Part of a small language model's weights.
Size: 16 layers, width 64, 2 heads of 32, MLP 256 tanh GELU, vocabulary 512, 0.857M parameters.
Architecture: LayerNorm before each block, tied embeddings.
Training: a variant of SOAP for these matrices, 140M tokens, 4285 steps.
Each number is 128 + 32 x the weight over its row's rms, rounded and kept within 0 to 255. Layers, rows and columns count from 0. Numbers have three digits each. The size before them is the row's rms in percent of the matrix's.

# layer 6 MLP down (transposed), 256x64, rms 0.165, rows 89-195, columns 0-63
095:114064077074105048132174194148177091119133097142109171123140083104088130082174115094106116118119174140166137131116180139110141121091071157099127099123127107107126097126099113070163098140100137
110:076110117139172115148147150131115165116118136118134096151111163101092105139102115126162154118126144060103124107064067149135115175101166165077098019110114093137188131133063136144163127143092128
103:107136112101161126118178105089113242063172167184142108134131114086128094100111169108115134143164140159113108114096086065104126085122090129118158122097121148092163110135146077160145133088102097
106:107084151162134114076078105118088137125155119104130071177094115166153152106117124162094138153066044149163136102160164135187162103169155067101111160097142129129138104131141062073122134135124106
094:068103121136153134174167139161136154096089125027145123094128139126152107142099101137153087127124170115129108107058108115104166086155162118073088143178121105153185104098146065072143127119123109
088:091119117103101129118150104182118181135151099056129133172137114145128138181133153163095139199152137123127137092189219144094087213104158099083151107113153111095139111112140137085119127123135101
110:136122161126147169131108113065132190143141128100118179193104110115080111159183095175176095096053104108109090186115102140157088163156129102141118163115087140149131073112106151169150120092160128
097:123139145124138114144094067186125120183082155109141132081086118135136085145097141151120158086162141107081121128075147112154124122091091137175155115098085093154144098116102145114184038134057089
094:092142156145078126144159159125126130099046144163097159098096143098127114166127133155138097161127117170108085107183139151143221094175096093107148136101097152118186110158142140175135154090156186
092:121146108123125192111119122176168174115151140053152140078159099123135110139098120118095183168156172152147132098079152147111152131095124134110122162198128079088057109130079077122152086120164095
122:111144179129143136118076151143178110134107183126113155158173133150173143117088135097121162138130087106128093098118132143134206086152094117176081146185122162160152110104091149205164136176105071
101:134139190095163127108066137112168107087109120107136147142136198116152074113076100112076092105059111084129161109122150131156089164145157147119189101101156116095150093120126193086149115170153142
104:140115134141142152096168072095155157115170164105093113141172133076125130131099144171082104140119170155180102163063129107131138081135095121174178159146135099135145067172157099160135055117187142
112:102193208082107132179150161087117193077150176131126183132147146146122165112135179143117126140128148113129147165129131137098118156106147162085119107128170182187122114137163083118138194102089121
096:170093140125116137054185104169084161135149131074169130143122121093130090100089141140095123153080130092126164142200150144178153120135165099187129128132138157097164154103079185178168130104133096
085:163196152083129074138158108144133084112151131065129116180152123092064146122103088128095088129161178185104106100154169151180135171162140116095121110118124172104146165070180141123124132171124138
093:113116126102180116184141066152192089093175163176137125118148130110104078194112145128097143153088157131098093146107118132140087112099113125126180083190174132147125114078074071137101100112119117
103:119101070057182112154122167084119094133124144138161107093053139122100120133096118100178132152160089153155147161131068165173131166162197146097088162135107158081147145137129164160098122122165130
109:101106130139152175180118151050123141144099143171196066086104122137159077184111143161116154130088135113157122102177110115119123132193131075173142137147119128142143111109134173102134145175057102
095:123175159156116144141137176148097151139108167063123106116102138122113133118132082083150096125078115117118111094114102074189043128119125156081155126107094134066107114098136129142149127119037191
081:190160148100162117145130122121111094118161157083150127089096096130085106170172125143157185117084091113185186199164107133185140188186158112098084119125137150120117127177143143098093113109130125
099:113138138127135153100106058111099123129118134133109105138105142092131134161195061146118119131155129087160205131158216192079088173191154104129124151126093149141091144137124116073087110110116114
097:082060156134108150162140123091150133164144141140173091174133126084115177110114091124154136067127170135106140090169173098071085129166089139060109113177152138119128156116113140172124155136060080
090:118110127133103138120114134121161178129151158088139159154141095130054162145168101102117162134146139133151114107118189197152131137044112064081084139146114109078079099116131110222112127110123125
079:079092131135120114079162136075125128140217062100122065108119079146097117150096109127124175140059139122083116095182171130115124094143160125117102158096125076099143128093144160094104124103092098
096:124135148118168125101138115148173168161162111122166112197205193115085134154117118137186137115163143165156061104133074111113188112123130114214116136091146124095150161144127145136121088102164140
114:125128070136117142126162176116163115134148175159085151137075094128116106135119111073193128157146130082058090118127071158176132196165125124164160121168147113145102109146083183150147140081163152
110:160115130113128119094180100111075123059130148125089158114108154141107099125125082117100132146139103171146077109193079092151173052143160097177110129088120157158194162124102094106107111188131128
090:190144110083088126176168119153145168093136133131168121122124189109143141078100137124080095162148122132180164103097111135144082100084100166130060194078125172106139118141088158118114096153177155
102:117110100116103164157160150173153191180162138123100105085102114063101154133178126073158163147212083139131103107098115121151111155159092134085147112133137087090111131203131126144096176139117163
093:132171099148116144117139128108215143120147131137166112142182083166169153145098125106139185151061178157156114129123173114089096153140112065127130105139178171110110202155137079128106113131102176
095:132028148120116168179146146160181119124120133104153153044125169107185089084156120139145112191136106155137150105141124098144125133106151194143153137096137094163125078168128141082116123156093150
124:100131129172122119108060154083135122134115105167115169129140174201053076171058109080129148146133102118180136156077102093156087112183130155098105113092094121126096123136163115150114120128155162
108:074096175113083079137129165150099140092122142112163157128135126104157148091120146154074098121125187153110185183176137104150157147112073099135122134085115130090187160161104041135144111165096114
089:121131162167119156101121135171034120150089134097109094147120072029200088140117122126115119095083161116110096111127107098121068138127098115148161135086146123078131131079119160172144129105125106
090:149114103184151132078114145125176130174164158144161136129155144134020099171073095078135142094116142105130113101129161062075088142085136136143120120150156103147140078068154117091128161126142125
090:087149107072193144120141091122123102152126162128114137090132138139151091161091139080099096202102103124152085141207112141117109073134097130180082205140149083138131119116131083173103110136103157
096:133130119112137143163152108099108160150139113100122176111191052113200145115153124205132102069104176112159168124172156182158174140127120111155120125154111111098056135149119085123147124135083083
092:147104173096175139086087126126096162157148116062202159151148112114135063141135177144139145121071181092145141101150185147195105121149162116125107157108122162107128092104176096165142128090108099
118:085108100115141140096136150140146140137205081143116127121060148154117071120116151112113199135129062111199132094124123139087143073143179098137152114099131132108139128104112091152114216128172090
093:089113200100163154115168128211104091117100136120140145129140186171140175091152174108131132127153111138151090109125090054079079103144133127146101135164159157114153098149120087090099136142176179
092:101136165115103110145077095099096109167098122213176130152153052110136157090143140137133110095133186169090130120154144145105163039098127143125083151129163092104118124100118126122073177111132165
098:106111102131114107124178120102076120126149064140105112156118101117159068133202073128118175135108183140142157111136130120142118181141134132180125122098084176106166187192134083110125100059149151
108:114142077154081196149192104102154074152129135144130151135156179117049090112122106132166183113152168146172064110118131165088143111150185130136126142112111139124133141176111156126072134127068111
099:179095146120132160098114152171128091171151095164116079158205100125133121145165116119156111108071143163081111177135196073117105093126112079106106154163102148097113141072109156064147154126112111
092:183117071127134113152141070185133117140120124150064144157167050197143144131096109118121117098127130097170124155197170141128124081131135154091142161161144115155125169132176100060088118103134116
139:106135125114132166131097153137143070160092131127150154130168173159145166138129131150173065068160117105060121132163139113077152074116094089187156134156134159139141162155174212137085140116104093
083:132084072131134137105107179128051127125133114085079155102122079117129106110150132131086115178052125132081096173059124209155187123133133161139099100137127106094119128154144101121159124077122117
104:118179142100135123122106068124164115134149102138063189142106164199161115120165115073117156144118127112119154209109172160216167102081118128133150125113155103176146115162148148107091153139142116
071:138158119162104167097180088129141121135088151122165199157095081153117098130160171161149127111128170145188163155146146128117117098084137105099138170110130168108148103147165165135089105109016145
112:212097070155158171165179147145084078108051117128064135127169129142124121142111127119131118086147106106203116126177112113116141136111146104166136142140093117183114187167120126165116120089131113
089:121119096174109122163119220133098103133149136094103096124137146151125227121088115104085119086157188114107129116138152089150181127155164096163143109141165075122106115129101154114104129115044147
106:119144095140125110119071118109138099126125098133074177110111136123124153144175166109105104148143110150072168126096111194131131166106157199213135130179129152127158105157107217073112097148118149
083:098135113086156078124159125116143112137071133082098118184150146182176125140188128075133132155114127100137177074081097089105152079132117169119132132152115117106125148101205055167165135117127165
108:127117191099148192158106082081186087176124163178121146176131105179062128136154103099185130152145133100112086117111083086119116069143139122120140120169123098166104152114126153150149122068110106
078:183114217156117173142101158080095099139160111106141124096166110112064093113117119144118190160144128139084166125136123134133134156171190136119101096102194145136131136178150195116136083112094112
104:084121126058186165119126085172115123139159050149117106115090158130170166045150112089110085140169148094119120113130108114123194102082078097070146137139164107151087131123138134136110127148147146
089:090110087114113108142157080083087116068123138077120101166135150161074163175158164132125133112133098207128187082149103111103156141171074123111127094113086129082135160085142079124082116110151105
091:051186166081128121178088082098094101136172077155119135140091174167077147174094094116147105087123080088115132201099138162142087134106183125120137134149135104149112137110093122096150141128120143
078:163104076187143150127095137106101153195136093102091157075170156139105122152117121098140137174148089153181073160062156154163130122185118148066118159137155092141120113100137176143117094092159143
130:100124112153093119078116187047133097152091104115104166098118140091119110102118092077150103118147133150057183131101144117143068087114100142161156172092063135116066120137158100104137078127145126
108:101112117142198136125129114203153165114111097108166169109125142165185123156071112148165156120128123140119154019132165151159134077119146126080116098105113116077133132095115091173091123150170150
104:134149175147099123092147072072074195125161162133144142146069164090121119086128108162114122158130109122143183123147150116129136123148139136056089138175121106089095136066154160072125112069086157
145:108149110198108142092118131137154154139076059176081123090141120139158099132148118152122179153121121131075125129179124094122101147151167101098123130138175140181079160105152091131220117172078126
094:145133156108178140080131106182123124156102152166181135109158148077174116101147163092194160112152112058122126118123131128164131128131113141124165059126060094151116127097104172100175181066127137
105:131119143102066073129090131080144079175098163110120101117150091088126137137171104180125159161171082126067182149083107105127111098089141194130129130128149155136157114160138199174137110093165130
107:161135162128131174110150151157137166138192188157102086126084135133138173106116106206121124168082088085066122112116119094099134125184126138122143131092152147075100089137160103144172118074148071
121:109130126088103108155133118113189065137129182153195130174128157104109155126128158110094122109123172157144075116111109125110143124124137148145097144140181166103144161052111187172090091146203081
092:150130135152080079114156138134137153144127155091148151159155155117206139152136142148129133172139126211120112206114167134157107098185156103146125126182185170128147131187142184075103160119106114
090:169175096078131157172134125182141133100133061160149175136134081149115137105144151123135132059114117128112124131146165217086145094141123095128155070155137107150153165083138176098085126145082169
111:146144095181119157127153111148154140083147187110109095178097120072154161118116063147129134160071138112034166113188142166121125163143127174131080158080118128144102112132102117114139145123198125
092:109142156019113134107109115159108132126158162105128112149120134178176144204098145157125137126121035174158095171073118144110107128139132090090125164176123095158143153138109098155140104086148119
093:131123152121185095085134154077191072167136136081127174090132132157157162150135132124113119156159124120151141137070068124126201114125164121198079178109160079133165106148122106082125110155159124
098:120105078168148138166121162126144127161159154191123142108145110126156144127106102116120122155137163105107219125091148117156152097129165149159063142076119105130077126043123128062101108153080074
089:109142172091162132162082079094063096115147118143141126164153153126125098122088082147182150123156113167031146132101108153109108118152104047152129111105119142128129098135161161117126093044130148
076:107102093111204113144081093117104194101118124179126149141094169184176142132148113127123090142108116175175173206099099174147132169108119148093097152150104143126098071104103133091122173118110131
095:133094110116132175140115127134131136113108160179104047123140096124123109095129171130118127135157144164107143134133188123078078217115126148105146183151150181067123067098115129196178131112123164
077:172059093140122120144117192091203142146138099121108097101147118096135112113124129161110050105101080144201070111153151112138103105149114112098128159105135113120058138119138172182099109105169143
100:052161158156116134125148140187109183167151145152179126173050162133164140163094188119081114098111145166126149140109174063138171113122140146132118096132107099141109134115112092083111072157103132
102:164157138106106147130072123133207165109137105112161120148147179139082119086155135140144109127194061078093121113070132109127057184141150077111105151096144179126158153120145158129152134118150078
101:117165144120156152086126101198158060155168117116133149145198111103111117126101144104098148134067115095153115205142151072149119154111063124086144173095072095148115117111088101089158137149130134
087:105175096189125180094115155117109111131113066133133165136127201113032116154112171138159161130121125123110102167138114077124108133136184103142122070119119092154159151142180156074111106106091099
111:118157137126168090128112102121164131223058110142156137120124163182174093104091165108177138101148127127129118128120128155106212171105077162167127111114140116107103136080110203153113133166153135
103:147123175145113142131106069098200124156133079154109201091089150160120142121151118089184116096197125125118099103126140098111103114116152170141122117066105084157114173100103144124148073139198100
085:136160120119130106173085157069118102101172078207155131125074116157145135141167117131136132158152147163157147150075075157147208139148093165159202118112098128097134139131117176167122121090096145
106:065158105099175099130165072142171087124147089143116109143207135159172103162158164142125141126131154170141129150092098139154123090108175123131068193111088138108149143116129145171155137171052130
107:160094069161092091124119131172138124146123060080069106101147152090125135113167120121079125119126144144192073121099151106172184081129115148130115143115152156081114120150108165111180105137178058
130:105102139104124115132112136067065156123136088134176073203134124091126122135145085157081098181141179155163161116096143136114156134147115111156143154157105095127118060171215162125161148130111161
106:121103189196164108145107138048118146102195087126125163105131140155134126094179138112133125094190159166151153122163121087119161066141096144164159130139126159181203117133127158150117165130104131
093:063057134172096112081134160124086183122097128102140134131161112116122092152157135119177171114143146178092072155105157129152098142095142156114126162118192122157175102110103147100167154055083126
128:089181102140134139121146138130122107095126105134114085023108135137139072141162161086035112139124099132144146161156096133158169169107165106099143110140126152144143179094191162109161117138122188
083:105125133110094138175171106164123120130122192152109069127130133186139110186096116132114091105196127157133143140091179161135138112105132100169150105152076080094031178137108090100147130096117142
095:111119158107105137157111164137237099098163119130123102124103114178119112135065192185134130141113096154139104123166177136149143081089145193098068132142117118164125137152181099088120140142146166
132:125184149116061162137092159188121105068095114146137075169104118113189133141158149161154116072111158123124117074174134149105097122086070162153107171140114144187190143131147150107124130115099151
097:179097132130114185152128125162129148164173135067170133188074151070175125142116159112134147186059123141112138127145189141108123122140110159175083182100119175120166138115108161136126179106087131
086:121133080076182081087116104135125151135145101097128166128124138152109095203145126170082161166125103160174121182120047168163120125139152137106093109175176147147071146122117150120112082135143186
123:160184068132129101164099130120152107148066122108104114178104092151120116116104078064175092114123116060123155188122164111147114153072136110111112151078154124134113089211139172160134109136125142
101:128117191170179133144171102149056122100161112101142167138121193053137109144095065148151140125133189125092158163103102125147196127126110124102129099148115125106167181126132131148066125150090143
101:175148191166120117150111084139131118107097096090153138122127127092135105122093108128106097098159145129133174127126183103133168162201149118122156128128059144154079153070155129225094145134087083
091:113209114098133118122141125126067113045119194126060117141119212126139088194138147164119080099140138167122141175097097098103104094128146131148105105138149106109131138116146109115165097095144087
078:160113155129081122104163106084168174138159135075146071132187112103092150159083161176129142105147146101119078148141175155125189140104149160138110182161134089135135188105073126123137139056148115
113:118105142166200141093173088106115130031157123107084178124123156144159112140130125161109146104116123130158135105149170196144129118094130120147099149114194133136112105107058120052084124094159112
105:213171155155147090113121176144077128123120072070141110107118072121124142166170117210126137154089173152137167102123170125145193128154112139113176088156166110121123097119139180134138109122094124
116:132152120153098086182109141135098172197110110156085155094123084082102165124113073089130117104175121124108114092090106098153102124147153113084130111089111167157165133057158136189183111164109085
099:145157145075071123108090123136129174114145210092140106130149141163181185088110181131109103071152132121082098126145146116116142123119147120069135128120192125173108106093137124100090158198137077
104:140111150185141155156097102116126078161151134124160049147102132111060094175122087144115154102125129157122110131126127147122140133136193144105113119152075140192170113208120169144136106132071060
104:194184138098150150124095052125118109150184140134163134131207074132114173123127124130118107148137148038145126146149105099175149136112098082140122143093092159164104115163179170139138102098115103
# layer 6 MLP up, 256x64, rms 0.185, rows 90-196, columns 0-63
102:149098072126128176120075176156208122103111124073203144122204141151121113131106153107121135121091105132120070103157121092118137132109181152159115119140092141115098198133132155127069104147146172
113:163101112207161109165094118035092093147136107115099178107148140127100201143122158136121110172057130168153143179123083103130164143179085155125103116089136099151126100134100123136155107130128154
103:172108089091158130140131160115167087166094165159076107157124130190099185139129127099140096139085119133148100142109144108093157181135123189120092139067113168130095164101150154129142184073099064
095:128060107139129088171167167112141131118108151157166114168131119137119132106145135139151048180109117115195146147198122083139066125113120119146166137122077091133111106130160144146137116130198046
089:180120143138112041082117117118137103106124104123116166116097108190109082095054144111173143128167140118186135084155055085114145163120155096128109130134090105172084132145125094154166098146169149
116:090112144172088107129167128128108116133140138196169111094057105077180120149094183130187125144111143106121139123121129107106095174101030137144136104151069123081092151164122160163100123151149118
099:140148091161100117142155063114108114169119135165076066116155111123055173097173163079188065139174119107109160085140130100159143127120113130182126109092109130140112073104140136162165089103157129
090:124126105095146133105106097248142085131110135108115111196173100155112177173121111132113143159101128082103135125061041124166136133125122141123132103105136104160061136126148084118164154117140129
100:139121112146176142093091124084157125154077157155046134134137129122166126114112115142070063146081104079149064151152135142185100111106140104072149108124170126131160201125111119086095161130169113
117:141094130183124119100104158130165072146061162214146112148168126122100131142106140114147101063097136121149085117183122147155109081119101068155085183126129142146075081143151117150101135160175138
108:146056144170108109142162076069173112188152123197132185131134112152155166080109101127178124161103187146105138113125111118148114188118081126113144119103089138149061124153109156103106174122130127
116:083145112136108179089113164114169115137112108145093132115098136149123107165162122117126171156175066113103183141140152157074101173123178150117073154099072186136109192135098179135089164159131087
106:189097058139130115081150137181114117110109070133109144136091155127131122156132141135140117141115085127111134130132091120159162117157139162205121103085072133112163184185171186104088055127160115
095:083118164107109101159071111096122125056166072112128091107146129189095115218122132145170129096139067096126107116090132136144125114141137109087159168104105155144158133129167118143131097203181121
084:081078132133097160097131171114106169093160130156132166153080139203128129126134108126143146141118118113153095113123108129043114124112140158084206136189097076107113132145100139158203186138135108
096:110092102180106113126149176115070099110095137115079181152082149158152144112131062142146106105125183143107146138065162083148158180145100134144058124115134182161084195109134162120123125116144150
112:099144151150122127195128171112092122176125101101221101158137171123140106116148146089137127106073111179094130057172098111156108142147136141071152087102107114153093144106177158084112122178107159
111:147133089138167066079101122118125097108177171169120128167105127107124184143190104097119062137162137071112155141075107113178182129103124162136178137163108109153057124171142141143120140145175132
088:094099116124139084086088141076143157089190118068180144153100146171122148116172096169163120112110073084123130097089107155148133139115151147145092183117076117140121130127138157101103196159113058
101:152098123195161089111104081134141120134103146163131130200111109160047117103087123127166184119157074109087094113149132129121168073089130136168109185151173136126139077125142184108139142146172117
107:144121111141122081138177147163140188116117108133110159071177217129117122104152112139109129130147092130125076129055085152102136156117161117090128077105072177080195129114102156165155143130159116
095:124153152166148119172105150154100110143108132171096111099129133145179130148106095150091103099118162091084216126172186095127159154138125125154057097115166103139186152177116157193143134099126181
098:059096120096115134213111158122084118129106115165179132098127135113178115135148156205128123135129120159102158088166049136108121081163165148107163103092097157168161146109130104107159176115097107
090:162133129145147135118132146114152112145109187160132144142136150117144180120154183148166075162152134130145108093121045151142097103121093078107096174170079099167126124131078117015129143121097097
097:136170131134164178143136137209117139122119198063101164107129124068154129096102068119153121169116148100177149130098118137125128134162083089105119044114135117171171159141170067116131117121144120
104:100115137092147115192135082115144131105167097070188080101140111116179098108111104078169080084129142179101171095108124066120113142164105085123148126147130150130183155182173144137153167147135167
104:109150219103123096093143122110127108172091135132142155199131157124114138113111191104174136095056114113125115142125072052147139124125156105070178125105138122129173148056161125120150121097118126
082:149127120087137118132088149208065112145176164087120116107089138110083124162106126146190099098108096142111176153129102119154132167203148151117093128094162114105141133057148099096182152134078104
112:148120186096159182154041103072158140088106129137133109153156121155124100105114144090137117094100120148121063127070166130174106101177084116147116091098113109137116159129143171135209179128133106
101:119185087141150065162162196128105128106139102151142181105097160155103138120013130106129178110141136121115108099132140166135107170147049091134129146121152113131134100120115186101110147146175131
098:158166121148139175136124120136068085124151161161117153184170129106141192147127156159108073114117118106075159090118164184037096128129096064119101127115135149153112155088130078178129154131130154
114:155148135142169110113135168190128121152089170190140102125142147092144145155098111080139091112148077105119102146132078127110161099178100110121208171102148132145086209130112057154111131140151168
126:105102134168107124097101130083139164162111154076099221119156098076097135110154124143136103177129085130099120142126109094096202144137209117111148074166117145138098090133133099178105155115145081
092:165194114131129128157153127099154108045103085131163107109109164122130133141150130136120090159111148097148163115143122117045139115169097087073062135120075100149162158124099116145113116168148213
103:128118149159112115158142148081148092130135120156160114110113121161175147102148137133155137167071104219097116096192116166133128101087116010114119121069092160132166156125173127117140146140155121
098:110120119111159115099081160090207070174119063144165112151126125203067098097165097141139134150146159140094118135119134114108070156164114135088114129130112080173068122143182139150122103139159102
100:095121111121106138077170215186104156132108127144158156108042147124130051149112120118158142099123143126065103115088125111188161138144169123196104115090103113128126181095092146123140118107123134
094:127081155131093131151075081084122160158115093121160139104132116086137156151141122159086098095136111159044100107172101130044114111133092159113128135148137171116124200145142176166144166170106081
120:053144133094168100158162175115111132135116136164117137103112113082106138167111160066097138057134131087058125107121126115129102131129080175172104142090119151102106109161191143132194082131161093
110:100120151120149138145140144077171076157116105164130137104116134158090150143143130139138137119156179162085073042132152078113099131163138121026072145138196150139124100144170152122113177154136132
088:139053114146107110083114114140201103094159123106095119115110214111129094173140115111182159099126117137108093122096111096106096147113169113120140114170110189160194135177157132114178074156129134
116:146104088182202094134094165111156071172138129107176147071132200122081127150181129162169101147088087116135129125165156147113123125148156087142152134138167127151173122110123102094111148077120189
123:149128124132117147137104112121208116097158149094145133055205185124091113165142129133133177086108125097152108139136096085054148124105133160157118083109061087167185125159132124091110117103145155
112:085131181162096111145096144062075106128053174134136165148094164128085144145108104143140118132145121129097162125158096153123143122167128205168159111117131135116104155134122141208054075114152120
094:115122146118158108193125152129069182124191201129128165108098159096096115127049093128156122166129163113176131123191125084129143130136097158130138101113098098123176053171120113125095146116100109
106:127159098152160104146110137056153116119094120195184089035135115116098098115137129104174137188122123160113135070154080133083120100115179175133100085069109148138158108119122103116151145119161115
073:161131084112128104116106095163134163179153162146164098118113179142092150127190134124161115113173145078158118100125110120099206095092113094175058119128143144183092118079143131070072118149156122
107:164069144138104168111153121118113123107098138125160168097147174102123141148179129079155106128118128146154132042123137166099085090166116092105072102207130193147144154067112181132132119112158098
065:179137112181122074173142175085163094108151190099075115099108165152104118086117134091151170146137093107135168119117058116117118136188081133156093112143067176112111155127134101119110076118166126
103:118094169153051104107129153126146180135134133166117090142131147104116110114144066147141109093192130081176097079099095067190123107187144148132135180135089125211119118147154155142125134139145144
095:167166117103128105073118136138146153127078081112151152179105147117080142166162145175158127132109154148170103126099133116153200070180074143083189112099114086157138128097162128143192135120165092
102:124032142092123131148154121187159156170066135139163142140085104118146136167163122050154146081147094117078144131153110141134096110134105114095107153165086095133093139143139168148167160188158094
086:129153151150145102120143134067100148124207138126102167141106120085108180162151095147159139107135153139101150033139150126139158148128134055102097113117100196106125148125087115116094168082100194
114:081134125098096177057115159146168147077134157127160067103156163131133107135154188147222115064111118094156119130089102098119112162118182149104106130142115140116125151087120122128164194138096124
076:085163125124183065163115134162130093109117118146136134119070119134136159105140134117107089068073052128070109181103135126178103126141092116143202130084137123085107130093101172156130191132111134
103:143097169125162109121056124156171087125058116184083155165155075127087130138132071107123114122118138170076079138129068173119089128158124154083150134120141154190114146113079104128176143134112131
089:138139088073146112187113062132151179094128101127121165168177106154157080081152200078134055116103115094165122143106149152153128157131090150140128078133118150163155178106105171116145135115167133
096:139075099214125208097176143086140189125148122118052175129124151129104142107122133143164135133098120105181123132123102125138165134159142172158062112097113069152093113160135111115127136117170163
097:066162093144104100171147182115097180156092122183122119131092154166094146168143185154076069121158123147099165168101111127182157148134104121134107145093103138165129065133120140095087177125175136
107:177153150132138078146099106145082085080076102113068137119121124135154066138114111181154077147113103146118136137108114123144127116202144172163136081154154155199148144154177143118165198130159114
094:081128084138190171143098143127109094103099205140092137180130139106116155173128127133144126093190089101074091154141116099072114118097119136155168138142121105173113150119129210097122173084098103
099:065118087100114137128108145173156137154118090141154122147180117130170104107170144105198118096146102171128064136131090167127093112113121142119165126140121124163073171209110082176081145181138097
101:166180127080131149107140138088110058115116147066126161169119189102072154131056141130143125110116192120122170098150117137122107119128124162123165132146133153110208159149189132128121135126191082
105:093090129101034158136132092100163155142132074122098148111161116111102171178127142052174142098141110133151118130175123068101113084093116134133116184139118190129130158177141163160102120099124086
097:111104114105111090136129110150121098169152139117130131113143103085159094120122104119185109188168088103094086060077141109136139117110088119166201106181120128156083160150101154082152125134184208
107:144116134139139137143114135112114155135083086092162117141158216152134102087118167121148140110099128133176036063131126121120112077156103140203132083162153102160161138116163191159175110134157127
108:194107116181169129046106179143127135164075123106115144104135207091124080081112152184148085126180100118103152125146134133110146142193110094151150094137130099142126179121124120141160171128114161
073:136103095136123156093134142144126094082099104156145098170187141114084121112107143164171101072125201098152146102208137165082134140106135201177143142102131107160114144170152100129145140142205132
087:071128076161179147083118134106094120194178120102108143156114112119081153153156124155084118050096124194152179185128091112131099119155118148121110172105135129080174127173156112148142143139175119
104:152112121150162121161112126178128153109072054108150162073158091152116078166159129088137070049098156122134129136132100134177116150142123135061200103092173114166172128127145133122125106116161135
108:206130139149113119120111179144091093153124127161140140101152152123141091052169108113143117133090233111082101153140162113174160169125143148115119098091140150125063154125161111123079151089170122
096:187158116128110125143090107148111173083170150120118125159120102124172088137097124089128158121067155104166139079181156092087157134169119130139168077132061165117177201067118124101139138161110118
092:109145122152114137098118122114148148111129164134074105150117179136151074077141123156125080098163088098171099080107108134057066137194128125180126157154174162158126161187055122121107156123155140
092:160141075168140085148126143144128106174134150126121072086153122158098135071108103092102069125196119109099166108174166080153100174103162070143160151103155107134144098080094130184122134127184122
095:157119159136092115136083117123152092123083079180164081077158167096077072104137127081148135154165209160062094105116129112109108118137134162095095112151144129138142096103096142143208119138126097
114:119168187161132131134096097113151112125133124200149149107104105126093146154105099134179104158139219118096096137128128088109126109108112193169101190125056137109170137138130117155118094185067140
095:121177101149107084166086173156100138064095092131108137121145142094160157145150114105145215153109209073113135151125119109114152160071181134071105100142151127131153079102127168133162123092126124
103:137130111142099101187055074149134141113097131156110162116177074091126139139189153090153112117116104157106122164087152122145129122198072130105151094148162221113108137105146163102122184112104131
103:183130116150067147135111173107122159111076126105132130113141096157140036133125136147181154135139123092103189131123097128059076147184171140099098175118097138107092124130114124173075162098112170
101:130126112218136173129174156114124209136103126087166114131127119103139113132097149156157164106132112133105132013181142131134127144132154114126088148095097175112179150112182154117179138118144110
073:134079190157163110194106125161099116123160166090128104132136097097151112117117133113123051112145129097116171104123113190118112170141064093156082186189097163092121145113107123160150183113152104
112:125077086118054102126120174098131157115080179093066135116143087126121145180175108158123083122113119104141168124189106125159154132162177136120126183088104163087158102112167118108061130150131159
105:186085096179094142090064196064147139142156143098124117099088152104130168124150096144128151142095187149145173133103135108157083094139120146084065148140177164162126126118156098152177118133155102
096:133095130109109110165076125101122077145125148117095094089120211156133127178149194155163128149183163159130193119177132065122091139139082169129065135107091133135117161097111136077137139108124098
109:186190165154155131152144124094099126123155071140097163102068117095072156175093115080144136146137119104061143140133118071106152101113140154082159133131080135113163145179141141095118125122182063
106:134144141054084137140174169110107158129154106139126114119159149152096060140151121063146107136125146022086096137124132069077098119121109119169134128140096121131099129168097178166081112149094156
169:153063135140082076118088102086081177108112113083162109159157154097111124117153097104164103161212117164099166094158154068128137129120089074099102133145122117129141127167122185080112158156153116
108:106123111060151127075143138132122143135116163104129126180149148114160116160080088196121155140113114135062075088060106154087176137135086143170122105064158154118086177137138146104100159150158161
095:137083143170115150081091152189147108094114114110077117140085112123132092129116147182150142096124182132093120085140112108133178189215101148101069134148090086100155135132183154088129145147134168
112:112129048182159173117093168109112120153146136168125092110116107120144164085149156149170125126098123137136134184152080103151128109191100091093168133109058086112184112182150081111106165146090129
089:123137116143159120146117170117194157076132083103105146119171137072116096190198203087176105123151110178169106103164146120108195087122113135136120125104101126137136125103165165177097125091106142
089:108158163118089125118107182136084087117202171193148150107108157090123145163107125143174140106129172076099204136117124098126102127137114103127119137118167054138096087096071145111132165113077108
098:111125117170126092124133116103145125111087149133114197100169162147103106126094092139186114185137072118117153181059128098163138132170179129174170068096128111128089144086159130141105203143142156
089:160156102113152068085062179138171122096115110125181161141102135136128113103059120092125168142116172136113132149123073100157153171108149120122176064152101122165070157084139163164110143105124180
089:142121113193108172202072141146042075076155134132138143106148135081089158163159135132145152100149192127156119148135134122143138078127091083162173135129086136121150079121106174164116125122135086
114:158138135133105110120123162134092104076168140126135110060110165119142103200224141147129128132074151192131119123102111142139109138157120123139108028123104096137176135141131124125080187101160159
101:162111110115127128131130212098119139153154154118114091115181183190074112081123109132163102152188142085060117128056083111102151164134148119091149104132137078132149106136101102123087164165102111
087:150093162093160128127069108118154123142121191139163153082080170147092082150100160115111121191129101103130140159133098123106083152147153130086128110049149089067141137087130116107125183198113094
092:163102150135128133148131102096137138133152170202129140227120145151111101109162100124155165084122120138126116090148112148062145124109138083069111080077130134117093142149098162152124080104211089
090:133154107084156090150120114108085103122099135134024164141095123138178119065174110085122119172131147135162136131146099112122081085217111097136157120104140151144144082154162151140158111158070135
104:175149099172082183104177124140143109200137105108101154122090089078122110130090173120106135176097142129135128154128123115115145135105078121184140107090138114176128170186117126196128187128188097
102:093147091109143119128138160164207180118113095116118119134167133093188105138062137052135109135146184178101135125129143060072106221151139116113103145146099119160140114143137113134166135152136128
097:175150108155120156082117113111150103074126118139136129157139203111073110142193196120184076103096139080112145115147128071122118131158178142136114142117146114092137109178084142039126119102139149
102:144066132126128078103126163139082158181143085126117119137122147129167075177175151115142184122135126162123167091091090087183078069166141107083130136119105183110138164117110106169158155182158140
095:085163049117084092091083122154148073153160139133137182148140158130152131154122164107132111158147141122108144103128124109134128136109142114128058167107090116196122109113134115135120157214046075
104:160104120121133080091107180162125133180122070203170141140169162099151178119160197091153154164088112163108117137155130107066103165134166112160158096155103127064100097130123144142114168130114139
096:140095098091185093161186136156088110129100151119156096177142128084207144131158158125169065107079133080062106119126138103122134199117143103140131110114080097121091123097101158168157130150126100